python train.py --n_layer=12 --d_model=320 --n_head=5 --n_kv_head=1 --head_dim=64 --d_mlp=1280 --vocab_size=8943 --activation="swiglu" --norm="rmsnorm" --norm_place="pre" --norm_eps=1e-06 --positions="rope" --rope_base=10000.0 --rope_fraction=1.0 --qk_norm=false --attn_scale=0.125 --bias="none" --tie_embeddings=false --parallel_block=false --init="normal" --init_std_qkv=0.0321 --init_std_o=0.00655 --init_std_up=0.0321 --init_std_down=0.00327 --optimizer="soap_variant" --lr=0.00414 --beta1=0.95 --beta2=0.95 --weight_decay=0.077 --lr_head=0.0077 --warmup_steps=200 --schedule="wsd" --decay_fraction=0.618 --decay_shape="linear" --final_lr_fraction=0.0 --batch_tokens=65536 --seq_len=1024 --doc_mask=true --train_tokens=370900000 --steps=5660 --dataset="wikipedia_en"
Each number is 128 + 24 x the weight over the matrix's rms, rounded and kept within 0 to 255. Layers, rows and columns count from 0. Numbers have three digits each.

# layer 3 attention query, 320x320, rms 0.135, rows 57-63,121-127,185-191,249-255,313-319, columns 80-159
082142180135083130106155138154126143188121099095125157133193156093150103122083156094149146143171110102123115099127107202134135092164131114145143156137118079145135071125159127107213139151155097133108109158090149114118161140125088176163138153
165104106126138109095107099119113097138120172154080091107092178147123159139097138169122137133154132179135115115089152134134086139119118070113104165121122178075101107147136109134083139171157132177128121164133143159140141094117117118072107109
124143110163130134160084150131073121130143121164100162144138099121157147142153097154136137102117151138117135149080154151133173147141095112139125107129179120093137149142141114110117113126074169139109132128111100128093164136185181124106158130
106138124128090145118140148117105133107138133138111155075152152089111153168104092155117119140163137133126124112146087089100142183159117154071088156107165089159169139115148144108092161149067181096137148075124129157117152131131116129116138080
130107114143084120174127113136109082130116138107149144115086162150189146166172120110130149136146134151125155107109123175154105136151130125121123142091115155125187084167134131134172143131152153152126113134091080096132146122087182077097148126
097162150150094131079160115184130167149142122117135172145146060132066136139147151162135132091152117133144139130118117115124136148125197104098074134097065107153139161124108157169131149084160165100139105113112178118112089151058103116108090111
150170110120151128121108117170140135136116148148129071128133154100138126105083152091107165152139162143084158098116122107122129086123128151164117157152127109141151111121113122103104088141162104108118129172121119114122140123139154148163084140
075169143086162152142128115166142129103134132133145137129123133132169154126102110072090126137126154150129143079114135153106155101137139139136118108149129143152114145171111135116174100110159102133118108130123105133117124124165125119135110132
103116093126108137116154083142161144092114130144099099165145141117126129113113155141166153112125144159137133169136158149119122086124127165108134099120124124093140109147090111162102162182150145101124115125136125140143137082096161141121111101
101122109158133132127101110170083152145119133116096100144116117153161126137185134081107151109137112167134143124121136128113130069153118148118117121117125124115126139139135136145155124129107138096119105162122098129144088165171136143169129103
124084099156128114118140144123070122195160149117143121130148105120143132136124103143106120098128135125136102140126143119134119107126117103126136080117135157137141114116145144154118129141109150142061123138113114134107125154150145128116116090
118154128145130086146136161141119146127077107113118167133098171176155145159140086137108132088092126126116153120138159127123113127126149151073152126131127073139138071119112115164115141141126155121156161079097114117152109127106107104149123108
126160150143092158102156109167148133122135159145149108145122117133118101133109122134124150114141126137102130123126141115119155106113111154119117141124142116112103156101120127160134171132124098185129136146131130140134107176144139093099095147
145142116133113149125126141197175136116162107132147114133126143109139147120114164090101136107157133150094110136146129151131154088140140162119126121139126115095149090124158152113115153190174109114147110170119142080145049083136138179136122101
120082182162143153088140096153143163137114140127141119135137139063100122128114119118125208110168149173153123104131147077122137144152112103121109131067119130125096122118129155109139101126152075149122191139134119172117155112209065126076127159
149120150136106139116174141146133146165123101172135083126120129083126109090139186155144130108150141109056119182148100135157090091107141137164103124103093168120092150126126149068152141129150099154088105134114135159122137081116131059167146124
109131180110156107166092140089101137119133106118139152110130134144154125146181124125159138168119147118143123144131143147119115119111108114159161115126119116118187073121153135115128167109140143174143087119109142143123143144116157121153128127
146120129123120140136111119127126142153149130140123132102071098159150160102139149141128143149100118079154095138163122165140131148103149135137100159123153183114157135130164158157169087177095111171135102124141100110150137135119152125143123133
137072142161134100191138208087157139080115095131117137113154088143110132166136137150151142147139154140144145132130138104140102157108093135084129122156122113158173093169142131106131100139129158118143073094107138127121168108149121108123212124
132105184145157139113160155132122126113098174151185105106119127078102137130107142118094193113156130155121119103134136126066123118107137101072095152161094099133137091078105152129115174070096150119112124116159155164166115128189104120137116139
161131118133158082142110123150146113117153124080133067159105143113090116094093164105126171088167139115118139123142117097138166148113127153100153131114095109158165092154099115093134138103157154105101067111161176129142139106136112067095082127
169149124072166135129162113158135139148148129103105073128090121132104137116131147134116110123143134131140106125124151157147121114139120172145115147145161106121128128147134108136101113148153101169119123157136125104115142135144119086095107144
097156154138160139103117124108145146121099162146102106119123107117106126104094175106105115099101111135129146136158130098133102104147135138176152140147135139138102129130129148124129129124158113134110118128132143108129143142100171141125108133
107155124144152129103119134124132139168131159137111137125099110121123111112118124106143079131140169089140148140148118168123158155086134096148171128132143145118181109122143145117134112138122164155052116138124140086181171124116122130114123157
183126125121111121125098117180149095131125110143100077152152124110096143122121136155149178118135127147094113166168122177125125133094159143123139123134068113140145122136148111125115103144166093104133121133144113108135100149083134102155155131
136119105123138119118133088126097145109099196114149152157138094117125108161136160127112149138151141142127081155136135141133125071119094144124172125129125141099137141084119086152136118112117170139126167125170143146087136138119115157117139103
085137155178147143133123139140100108137129122123133148108104097138146140099115122099129117124098127117156152064106129145119149147133126122125110114158138094147113120112119120125102133125152144150108143092170132121153098148129120099110103136
124154146122165113106146120126100159126144114089121096093165113171159110124125140112119099153113120130115120106150137177157142146119128135133109102106119102140138137178122180120141143091106132158102103133139158110095105104116122154097164142
120145115090165118129129130154167103126105185142139104133101133111138159129148114106090146084127115148139104101108113124120121103149106187109173143168161141130139079129167132124126092120185157147116130143114088120133150116111146075143107148
140122128166110100121102129153126150116139157133134122138126163142102139110139148130123106074134137122124141151116146089140126105126115125134147128122114175091116141129100118105113161138130147125103133142120135118191162092091120147149130098
115158091126135133105109134128078101137123138133134129140067145131139128119151130138097156117142143108129156116114136150128126135132149116162163129155171095152132083151131130153093137114139139185158109108126106099133137124142184163086147114
130140124101130129135147134156083140153139112140115108125130136140104196148115102133134132132160148142146137130129136078138109136109133102129091117136168166131137147105149163146137145136118120140103081129109121135137105149126120132129165145
151138142113120139185132162127169111140091106126114138126151135135123161127133122145141098148137128161145132111147112141136108144123125123141148150115140114153112140107148139118119150154114161108152085104070109149115105121114139148109088127
132090131133158113107143097117088105157176150160192143119141108079102127139105151135110125119158122159115132130134129057150129137098120102124121099138137121103136194109112134117116113103148132139125129149142138133156127109154124106123119153
140153136129128149131139126155140134150138174109141125124089121134146147130108174097169138099121153111122154098121084177124140090095153113106118153118106132121119127158109126113131120106156089126109103124109146101139131089111132123118127103
# layer 3 attention key, 64x320, rms 0.13, rows 57-63, columns 80-159
114180124178111143129128133154120102133135115077130083121147115131104112131124136169203097124117147124100157112162129158159107132081136129093109132069117149122092112146130121115114173098162148122159065106144096151148105147107079149097113126
155080110114143157157111116168117147112109075153090121093120152137143177130135122145104179152140146153103147121163152128147123159115129131149100131075190163146103160119096145119102149127121087122151158082146139143161144125134064132105127114
142144133143085118124172118126146152150181115091142127120245125140131127134113103117144154136166110146161139103128141141132144091125058145142127106096147177074114129155148104123081106158131057136120152162079135129090083101153123126150133115
076133130094106181115181147097137123109141130119141172131156155178186129150110094117129129136107112126097149131123111164153139083180187108119115134150146121150084105109135104147114165115172146153121096103118134108128057131101113143135151114
080141140132157148102139197127110161115133100106124083081084095093145109091132108116081089112112133102122198053120132135140126119162123133137113144096136115142099150172106163113150115121131137148125084140144183132127151124144108128130135092
155146138103092121146092112162121154105170089149114080184153132129119067135144128147117151116148091138117116148115121088110120103106145124114136126132148102138153171157118152114146157101147133126183118122112163138138101119105125136173143133
144110124140116125146134164118123019105143168140169129108118139134127126128136123155102142095156133113132108152114125118167144178094076107116093150119158120091096153061112126108124130130162147121189137159078098130123132151163109102149111122
# layer 3 attention value, 64x320, rms 0.123, rows 0-21, columns 80-159
138114127140150173126108103146141111068091107152155131118107134119130150123114080091116174158153098129068114133119121118140148152157109102124121122119128091128080106141128116137105124120095117171131153177118118185113165151123119075090148132
122152165105142154126119151134145123119125113138099133159107144149174097123206164159138093113088101109147142108132131128123137143115105104088106084106165094133139092151139127162134118132133120123126133132161164159087108156180182136122111142
137151131135154090144156131127143140142129147160138135109101131150167139133127141105115125174160146110114085117113111139160109130137096120109113123128134120067150131165141118110148094171148117146164157165157149153127092126150114110131117100
121120159091110145134142162151099139166179116084141127119100093148111125116149119117133117094083098121095142118147092146089125118134150151123066100109132101136121158127143101125122150101134140169173144108109122159133150097110107126146134086
141138149115134156122134157121159097080125130192158103105101172121129136132120125133150077186152133164078129115116124148171120118095108196086125174139083099112121151131095165119124129158164124127122099088124078155145172143115125133161149118
129152150180142126126135128170193136184145126168153132159128131160100113127157168113156115104104134125077157166147108145135118109137144142157115123190185123110092076125180167206107073135110114075145075119142130114133183118133119119177113148
115110141100134074148200134132131122124160142136116144161127141146143139150142077159131115151159135127132120118124138092129110115149137138122160106132129124100157153137083136107127134088101119149196129090126123075144105185125037102091118177
112138096102095123138119116112115176139126128129096122137134085161123122122088135137103151101147146153170138149120199124113136111111112116147096070100141133133096137161096101159142132086119102135114144153105114107125153108116125119125091151
099156137128136156121149137114106177146130134112128165112169160138124133141144149129138115137144116128091120138154117104136133089155102097107119113157144094146095159099096075155137151140089179074118138112171106153089101095124097134121093075
114131114147137123138123144073102140133120141084120098124142151127135136128119148115142161116086102116125152154123144114153156159097141162162153119106131149137077109123111096146154146137116129141125094123146112098085141136106095142151136126
091144136135107123098162093170111177151154123156135092138130161096114130109150184104117157105116127140126140071141140101108123125136139158144137136086095126118079148127152127127141129124151115105126102143157132147177087123136129154070131147
182122127200134153152131139095105125131138117118152135120115130143125137129154157140126122139081108148089126175123116157091119153139101158122138174128113132185130146142132132121109103158127113151109151107142149116110136129093152105163120184
101116118125086107131121136169128122108123135086159155111145168102144121134151093126129159123130091136132115148153163138108153104137152115104136165142110095139159042131149144128121139130162170126132111174135199170158131124091141119214110151
135124139120119093140107124114138153104133149134100141144127110152125105114113133155171062149122118105160121118147100121085136110118147090113148113120147146173125107143163125112148109169113125123125081157146079120109104171102140131144169134
136129139135148121133100142093144114140107136168145143112092091127146158140149124081105082144129179126120167145141102142145110122128158098090141162170150129104151141155157098085146144121138122121114109134147099128155141121132120103128104178
103142130130113113127107120124174125159112125137102151118144122183183128120115127121170157158115117102116133137126130106130145091156124140112144132127162103082099150094116117140112155112103119128125151133135150141115108124171134161131124135
167135107136091159179127096134107136189119113142130132145128144101098118117144110113138141166136102105109132171164103099085129123113132169136133159163139152133103113128109123193143124174063084126129140168139116159163126147117147152137132151
124104119104204117114102102124130104139175139184117090144102136151118101107151107124139144101151123098136095115104115132132167142154112103116175103122167148107143118140162151131133161142135118166119171139167124129114146130075097118124078121
150070183127143161127127116108150109177147130126103139137125147131105122133104133164137095087121084143122083096136125130141093112138110087119127166138083159168100117141133154101141141100144123148132098166142112150130110132125124102079131118
154159135105151115155126102148123181073125107099102141155104163108113137128101110127118073086153114111172131166073126131132142149141086138121099174158130176162112193136167090140119066109142139121145148150143104138108147100197147129135170137
121118118126094125114166146083162160133128099105115172102138138143157169121095121129103085177134108147087108102142144164187117106125103174135153168159131145097112170159127141100184110079139137138179141100128137134161113092152127100183155106
123118102090112124120144157158147131101147121100112151139152109121141152119147169107161115127171138126144158118119120138156130151096130102133068136151141101115085168128152126116163129093161118123114108126112118101199083133103122155189160151
# layer 3 attention output (transposed), 320x320, rms 0.135, rows 0-21,64-85,128-149,192-213,256-276, columns 80-159
135098093112118148119171121123162120109146150122136115103075122163114132125133088143128144144120121086161110124137139117170094117137172140128147151184119137119166117130132158146130127132138144123120123125203129168126174093157155167101132077
135124133124081125101054143086097136162131100137136119127108166157146156137154173097118163159112162162113110075113159109171149154079121127133111159084192141084102135081115051144147172114120190101176215137085124102129145138109107134145147121
103075137112139097123147155103120128136143183138100075112127135141125107100122096126125145124113098086058107136094079119136187137088153118119174169158086196139156167132150111137111146143091157134117163115091152094134162133127105132159157165
139196120134157142098124099097143117135092137125110099109131108097066157109136129186108156119110120157141135113101131187163133141129114124086103102155067122146119164124080106141109076066130157175146136149135134076168149148203097127139118192
133131086144127128144103162151098109148107130120147142103102132152153076134123122157139140150177064135154179147154085157182150187137116107090153166141083157157150144143070138075121115089136134108199136161104128118133126114149167076138130125
153143120142113111144176048150130129143126114140171105086129168137142065071131122112103124121082123148215104124145143151166123124156157154134122100141136174098113131119121155100153119114121112115123081165091140121149133123137097124178145129
096132178152157132082089154156104156175125150127123143109186093090084138143082181119150095139074136117106063072101153139130115124107092139193163058125149140114116166146103156134133125164112167130138130104088167106145089092108101143101145108
149151163110127110077122094053115119098132060143125110126154170145112133168102074135120145116143168121156149117135143140124102140155113098126129157150173122179145137122085125154108142137087133106128108120109137132128113128123108141125089113
139146107098138105174111130103128114089102118130111106143131164145184114121098097113128133146148089108144091065125113131164143128154146114080131140186144140124129165141098099121101142134143140139089119157150124141162153132145187142142127159
115092124065154177125203097124134151131180151142122128143172160109137152146118076155142056103132155122136106135144119120148136147113119125119132128123158150139109126140114131106128103113133099082168137151104130111132137141158136146080131115
104137122150120111116146153196187110119071144108135072103110182170143137126129134137184122131092140096137127139118172155121132108118127088159107144110092133164138154121100127101148111087137088123128170115092116102130106168114093102173139158
081135118139169125100123160131139133160099162114119088125108126152132083123116110098153114126095154145148144139140049141084142128072112153107115123113128140084148096158105122128129124078139116119136195153129153166143124106096127156118155123
186085112174162153146137158123073153136123146139140148114155131145147099084172148118149152144143154140215108105078130124131133128169107135119126159146110132160145095133142107134152051098117163148118126111106112111099089107138113123145169142
159168135118124164161110131108097143114126115123145077116147142128163135056131086083177087145150150093141062178138107095170086147097184154101077141119088104139165071084124076174125080122081089097084140112145126133098132196132193146140132128
170173152144153150132150139073140076154138127099114105100149177160082089111134147123080078100108132123160114092116097141119111136147139108109162119109131174115122080122152158129127120092157086133095102131079109112155145158121108104112169164
148128090127151150141099130174172103096099147110097063129109096144105127150145174131082110131138116168128119127143199118122088100148127124106051149143127143152101116131148155165112121148015193110091111112108113129141136107170134143153066101
167148152157120167079132152075120127122115150128124088134129142095143157129114158118138143162140124069135157088112088150127168124079115111108115134134136127143126130133164110133108117135129134121104107159126186136074129081161140143168115087
170175164125165043181102122139095107121111127134133132120156161123113151150114187141129089143137133136100150107107186156067152130084123111094119107111146126156151139098065146111100169135132160085113161126076130133087095084107153118100169158
091089108084124132103101084093129153145110134131237124130120144115163139143147131100119146155124144145124135160139114166163137146127141140111108072126146116124122132129161087109114086087065154146133127126126123076114112165102143087146167130
140102173131172092138110104149099100155129166137069137145127093131134119107149083084152119175112070101128145132119168107143128123147099099120139111130162069137106182132101150107126116148103126143139131115108180156117139134162127127148140113
101122162118114137126132128121127151127112071139200100134092123158147104151135068092137140133160101153176129170108164118078124090159135135108098080105075078166121137209124092110116132120153169101108133124120134165158146109162122108099120182
147143145149139127162157130121123101159103129124098126121148122058171139153147080158107131094130085135115112082153123066074085156112105112173163150127125166124152155105113146143116129066135102147103103101177131171054131148171125105119104139
146131094130139106133060126126120135159164123097125148127198117047133100117130098117157150126091133166141140148077134139170146145112139139112101112124107164126091147121159138129156096104112110100122129114119125098138079103166107134139119148
146133096120131163140141136108139148151151146088152113114152114169116128103113118163126083073106103129120127139146103139131151098149136112142132114125130130125112154112110128086091152120119132136110133118103168128128145139124137091105117141
145128094108145131137152136142180082128129108164117157121116164144113168129095121116151114102114164153130141149147126110130139143120104169122157108147126118093128137134141145164122185147111102102150149117127166147117119119126126121138167154
102123147114150123120122167124157139124131112174191109130147157072173182160158106109117153111128103121144155122117120101124083120117099122144135136141097113090176151142120143117127112119174087154127116116137134119161134141115127083139102117
170157115154107149113106172168118108130098188111103120144159166113111052137132104146100154101140154118111113114141157132132119064123131147109124143084141151132104135086129119118079128139117114121137151100132112099118134101153132134075100142
120140158104110130085149157112120106079093120124134096120085183136081158103083124170139133110118119094152105158105127112109112105098196153163126151136122097127151116154132116077097162156084101124120124157149130135099133135108132120072130090
113142129138111120123145124149114108164089132084149145094080162150136117131188080093135121134121111128106110144144109126114156136132130141136094112117075135168140086167150154095134134146126126120135183117157111114134148106117180153116144103
108094136146119128129165144160173137099137162142125104137141165137086134173140085118180077108161128158158176126161128114099132105148118142085136136115142164105076152173111096131139083108093083172072123120093121137154130119159127140150143128
122103109158145128157135113128149109171123114115168133135126135147136117154143172112108147108112116141100123108142142141145144124143101142111107152114092116115172168125146168148049135110171158160141086133166103114166147125132111110123112145
138129125167129074105103132126123109117113146156147131129121127168099080124156127111128138167112108082131143079145135137101149116147130083112106156118125089145121068115132117151143121112082135136113137151150148186116157162122141143137063135
087147143130166109091123105105127087118137159122131128150143046089151150135080137118134111112126112099145153108068112141096107105108113132145094141164163089087076168105100131088093123107133119155119142131104159147117137110124158122139133105
067133118122088165142191089141149148085124091107128126131104128142126121085111138129115095130162121114163160151141133119107155106100164135115156155119159106148145111137129099088142111146089103108162095116171129131131129134155160150187087093
156116161126148123143103118153161116132142109166147160121128124139106128114096116162131120101098170126094124098134143160131093100119121152114138126148125112110128134172099152147127131068133149096149099072158125093122135089135169096129187132
173115105116145149141110116147099154158112136157130101127121132184117130140137148196146152125141135119111145105135132147134161149095125132111121128134113097122132127129120132141134157163159184119151142119125172124179176117133129131155073147
119108122133137110112101130100131127138125184104154098123099178152115072120114154115140099099159121129139148106112104117060105111122092108146140130064122142154131106155166145146126114159087126098120135124131131116130116131129158099092066124
144144189118134120103113163099132157149129121129127143117109122116147108086135102151141121142147137119136118115111145134113158148170140131098084144129109072146134148139080133091092130148111120149141141163135129103135087130134131115083117092
115138128143127140149170102113104128099143122094096153128138145131095114106126159116129103141098154165145098197121080166109089115121173136111124131092119127129135149151111076083098121160140125098169103110093169132127096156137089102138102101
132139138133100133151078108129129201113124123129127154125138102130130118097111136149134095129153189136119117141117110126109163095136108144145129160156139151119112165094121124146145127109121108138157148156127128118113126141179155168123131163
106135142128090101136151167085118086133140142116123169087156152081112132130149098158132108174096123144114108163107099115158128132147168133164103096108117070124134126109112079118151153148125145146168127108118143133105106117059124184156102092
151141130102149108132104097150119148136139151108170094137136102125070130129121107141111132074175096096106121108141087127138145134144140146153101139154189175114110118104143097115131134131093112161106141140057089085106102136141167144123115135
161109113106135125127118139115134125112119147127123121122112126102122189102136161132127140114175086120108085168111067142131139108149127141082180114085123112144109114093103162151111147121065146118111094094134123155115170121137138154082059150
133139159143145100139102179101133090137114121120113123099131137144148154121097122112129112171110153130076097091120142165152099131132113137142116107108124157148120112096114136121128127116099191156143149105144155117115099157104123164148108115
143171155102108131123124092128104129162115102080111124146173161129118114150144124106157136150127106106156132149144122170130113187106115129076079128138134088127143094129173134141092093121156144098102152160133123155149142125162113129118131116
146089154116109099131119095162132103152115146106117144077145161163079125143146084135153086099140116092097157184144130130148116102154153114146157152182149109152143126141120122103148129126136123130117133134158085146094148154149112171115107143
138126115128124097111142135126100114124144142092147133137129126100150117143153121169101108158169098084113184150138100139162133129112166108166148120073127125172111144120122161091136127185102115158139108137103129114141122103127142107127130124
106091126141109154138099113129080124102116124127118127131126111148153117109074147110158127119102117125135101131125103124135144136144131139135098127212122159104111137120095166127081125153181115136116076142135130147096114104177142112115141142
132118151099108132133110129132112152137118125128120109130084118102154107077114089120129140137179137196136112129096104152125138112108119122164128125159093164127141075114120153122102145181160156152130147081149126187116134158143139081130123144
118148120102130148122097094122114122105154159104156115147156134119141178099130096105131139109151128093154137093148114157144136145134110104120115109118123111138114125071079133113146103109088155134141163096106139102139122119138145126161104144
113113137168099165095124088106142175119181128145080099134122137086104172123124144129173125113092126155084129131113154113115125133089122142142092127143103167106114147129123131093092118139178158151115157147117117122132117125138108154117092103
110150116143101143127122132158144118112089134122135120135102146125147195159154125149160134106123161141128103131157108116136122175103110148117089097118120156149154107141126113129144133163145115085117084108122099108137132137130141127162104144
093125111121128137117142121151114127121151142124123146099150095120128159074105096129120131110109103128112108160131124111125081140156131130147128145196118186151126123186157128160143103116129078144101095142100124159127125117143119147120126123
128157150108116145161141113134123119109102155146139116144114107098153132143121136160129104114148159114149140106100154097150110130135116121131160123135159118137136151090167106147156140150152117139142090137137120109131147114117123099128102170
122137119118135128137122165092118136149118135120104137170131164141132128153121174138084143121101133115139137146113130110107165102130135136145140120106106172124132141127146109129104118115109145097094092129111101127150133127110099155145109149
168134184143138135092086144123128147130170138145080140128120121118130140116144101180121133138162113129141160125148094112154104107123143156148115154110081154089129118074111136114092081112160139179122124127096103169126132093133113108124149148
103125140075109136121152112100119140165136130137117129134145112098132080092114116097177122144074111088132134130141118160145096160133161133131129117123126133117130139126122115133111147172138144122128167154091116162134127137138125189127111148
092147144130096147092139130115123091108136134085134146140112124143132111172140128137134128125092106137141126134138110096117132116183092151140153109127123144168117151120114130121142104169132154098119127119134096135122129154127102165104166106
181137103092158103132110116158142081131179108097100108148127107148116127146134129110082133161122123120110130136106149141114125191139106072112145120136161123146120139171095106112170127088092146110159140153072119115123100141088171180127134147
129122158112138118123133131123134134121151164116087065158168120118078160138132114164122148118099153104131111122133114148104116160149108140133139131138153158132133136124134080166112098115185140141138135125167122121141152129130145145078097137
084127110141092145139131119137140137113092124125174127169120144136199120104130121141110104094085141121138078157138137154122125165108133108119042113197144136115145147162109145090104129110127100123132090138134139150169119116140126148123124114
131133105087113158094138160114122143132144166116147135098135097132139139138119127100110173126159111113162139115129117115107097142121137114123111152139168131157098134138137134108109095156079150135115133141117068136106114115155137111120103120
125106113107119133100153122159176100088102079113073127117162126113141133113147152123150103135100102108118163132161133133090120086131133110151154105158111139137114096154133114130092136140136152065167155072155147133184125115109117143100124092
100143126159102160135134132148127140155097125115152140120130153132153132206140112136153105189128118171126103131129099196157151123138156125180124140115159115119127099123088179128154117160167118161143113075101146153134126122112143163176110102
168163123152103131141112120154118116145149125144120122159090150084127121088100144112112124111151138158125140111128123130132117142136125110156129153131138167121115135088120133089134146139130092143117135176146141107131143144107175169116156152
105126099129104102151143104166091136147143101167121108133093119076126101138107173131127133130136104145138169141150113137147081123141123105162191155141163098146144164103123150131123194175092148154157140124148133109136116113095145150120090071
152121128157104111142097173110133129164125106179173138137074123137127136201082155128085118143133156129123160095147113104097138107101161156170130134124096098150134112163117141139173142130121170153142132117119133121128105123096102138185093141
119152141057152131123133118124141158095116136168072167105123115115162119123098139105151135141141134106155147115105145123142074126150109123127121097117127156131125096140128141167136115126111113070151120130141138114166123096124085090120111101
137130173110138098131088145093135146096108100137132139139100136144142148123143194134127119109152174132163098111129126133134099114129098093113095140115154105102141111140079175138133099098111110093120104128131116164135107098154123099141147126
103100112162112124100135160120152120098159133111134124091135106146126158166153155113112126133101146117092139097104135142107122122120136122139097096106153118171138118124127107113153153102114149143111166095121105135152119141103124148145103099
087120103116132156133113116111119164114124142111103150148151138115103158098131116116115078135130119094165156157114156145129143128186090137129128082115127095128123133089132125134162132130091097104101099141064154103134131164059106112102107106
115126129169135145131084144120099126156139144092107155112097131186147100127147126083121137096167127098140141152125152094141120124151076157119142135113118134152108140130144114135127097105158154139087134152111109103125126123136118174111170096
174094093118136095157142089079201151128101138162165106154131093130132112032126102146115151127164145141131147115115122133110102139094099114109172181125145107142130113088115096165140118095113063102108077133151121130126133128166131074118169166
124140153143138106163106176132124105143136129139080129136125113137148079134123136113181113148126139119120133115098133079156157113138170129131154095123093140114113149151130160142133134148120127135136136138145144121128114107130117102136161121
134109135100138130099118135118136126099124135150116149175108147112118116057135099128142137126134155122138159132092141149078140124162103118112125122096167099102112142068114106129158115132131128142119157134132170112117147155131124139139145164
110095154123117129126135151134127131111120101111081136092142148116143140112119103152150151104091166146091108123151116158117103145097092173081126155117142134109133118096125098124130141110138162121100140101114106112106149155155172130118168131
102142173139144143149138137109132156127172099137161124105138117113133084136120099113141121136139120129095110124100118119152128133107154121090126097103144129151134103145114134144146107150124149178109137132137121128091090114097131100129125113
123125105116164132156111152157123091121129160137146131121145104074134123125124165113176167118142130104134149111136158108122097140102122108164124116130140138137111148131142133158108115117120140148144125136125149098103139124157109137115117146
126135155137125121118125120127156099097151126115123093099138163143129106177147130125101121135158141164145119091156128134117112138119079114117119141090132131137107133116125109124130115139114093118159133147144127109138134130121147124083136120
148104112137142109135152152130164136132127129119102165174164133138117150135137143120117117119135133146134113123124131143151129141134112121134135152116119128136114105119125120111107126079104125114124130130109121116167117094120146139124149113
103114119102093114138181110188150118118134120088126135141147118118129095133135128128166110123156097138138127127110126106116191120139148143141101163169116099137140114129149114140135133112117113135108106111123162122115148127142116097133133102
124135109119129140135126113138125146140111103152140151111140108133168082138144175114148163124094103135128120140114120099137123133123159135128174119124096121139139135105132168093154120141132088117163100119124115126121167133129133122107166125
116173104099178118081171129099109137141167118086103109101131146127122109152157118112115158122140110140094118096133132055160125122140090129137189148112107152165129122118161137119135156152122152150126125103109120121138121161115166140132118146
097099172133123143120168119129126074138135128183116147109127148129106126169162128165143149134131131160122099128123141129140144132115120093173139147154086179142139095121131149129120139107112119102144181122182169124169142139138127083110108093
136089108131131128125118148106105134134128143144133115124120135113118160089109104132122147121144155118173132109151122144109155133130129143107148141120140158115117142102120122121136165127122145128101118115091142127094152131149131146136110130
117136090112118113143149159097113126131117128104116138152143151132128151212162144133129102109111148130148133151167164102115143114124134161152151133117067159150143116125143113136113165101120135129111116139144139124181107122103102109123084101
109155118132136111107122116136089148105109119127075170133152108125167134151153141132107108178121132064154164100105159171146129143120137103147091097088126174104139092122159128166098140120134115146124072120114122132138120115098094130135140091
169159140071099146120147125140158139101119131107121164117098091123138160101121170152128145144127115090129127144131127116149132102136147112127092147135112093126129056134129098129148133125143113116124122123102116109097144127118099129153142136
101075109116186127111150154129137119133150123142161124133142144132152126103151078114129143148143115065085110147155157124080142153151114065124118142163171184136146159114084154151105138122107132100140082107128145094127121121134169141139147156
115106122160134142094117166094076122123094119166184119172130117141132150109124140140106160139123128126129127116091156165130155124090118170136171149146175126116148115135150139123164117124135094112150125145115149099132099117124139107147108109
110162095124088140145170127117139161131175098110098135120148120120155141095115112102126099135068129117095149133139146100117119100134101154150099159128178165102147153122126097100124128131127126118123148095157076109126126114138159142138091142
096123134113120145137146130111129080136101131171088155131140116125152091161102148085156097148119093098154136140131128117165110155101161107130098135124134132132139115120104152136130139121130091101134117134121140125116086136085101121130128168
104130124158099106170124112108152135093131129127100144136134135132100142130117106105145113124117144125136109150123111151160136126134112123124174155107063128127168156103114115090119178066141137098169197168135122116127134145164126136103122092
152158101112097136142132144130111141169111167149138140122095130105092110141118091148111119134139149169104115123168111140104098109172099096170136134166148147129144131176131137129115180169128167119167141113138105133126114129123143118112134155
141085142153123119151108144151148112129123087147153118158122151165146093130157135120137135143125112114126153149102103093113129145119096102134146131139155096136125141150136147132157103138086112144122073177161094133100127105143125064124154176
133091148129132185128130121115157127143114114132195128106136076133123128078182150124118153114114138153127146160103177130141123104118141133111152108111112115165162140152138133126146079139139133112130161107166101163162145127133132129100141122
142160106122116102142153114137140141129081115085131097136130130089108087162147125140126098089114126112116120150123126126105103096124148138142149166135175106093093118143157125135100147148103126124130128079121133137131110123123118118113108100
118153095090137169064089079115116131099158146141156089111119113150107110123114129094128158122166162128117144150146135134110143107099144089138119125146132154110108154139118143117178128144113155123178192116178120110114118134130103143118152142
132109128125115143124183095112105130135129136081083151135165136152109126109115106103126128168111137139099145136143105101118177145125138158089144111123101117091105139141159130123127120148178137101147127122147132126150109118163173105177136116
126169130141069145114129122106126137157133115121145134114091117180159120141158112175149095097131153134137109147112081160082123150148160137070101151112115065098129127182142159102114180065147191144099141102119099119176136130171164113135135149
161119121145164115104172107146118128130111148118139142143161178104176141130163166136157114133139084107133132138125153129090113119203130138119123118145109141110140110190159139134091104117168123141159088101148150127103152131100131151119141115
159104144164117125152156146072104178160185112141125092127123120130089115088147119086163109119103148134125064137110087120142144173111142106138128101116102149108173142162093127118176179112145180161148129103142115050125080137127118113160103125
106144106187147117125121108127116154151111141180130136111127113110123119150083097140113155182107119098118099117140141154117141087146108145143129101093153137131126125080138119125131126123148162147120074104136117175136142102106103106165121135
137158163134111118135160105110145118112162108116163134141171178151130116079049106141173076104145115117115136100149148138134130142100115149125133090165160109104131147127119098129135163102162108051070113146135123137158106081104148082153095130
107098135107083127157113115108123138084089147120109140115153110086131155112152125153104120174144153131139155148134117156108120117148144120154139115091101114106115151112131120169120107156167153132114105140149132093190140113152094130128139121
153124128160129117132130112121136139113118099095161099094105128104128109133130111063162139136067103105112160119150125140124178117130149151109153087114147117109112104100163108144118086117149140156116110158129108140090101138107138105127105108
124131144135157115126124142137148133172139106121149127144128127106083145111080143098142182146180140139123109100133124159111099153141102109127099081096081136146105116137121117145110104127156167105109134158141163143078116181070118134094155133
115121099117108120101118135155089086110140157128113104128086111148093126103129149122147115134158165116130124109088132109129117125171127109096135137144140123130126185179094137130168132155154136115134134125113098126124145137195139131145134138
130133119107170107151127132119107153146131136129137062160152174129151095134107133158115148123121100119131073136167096156106103145087067151117127139140132141133119101154113111115116120121147106154088136135152138130144118128098097128149118133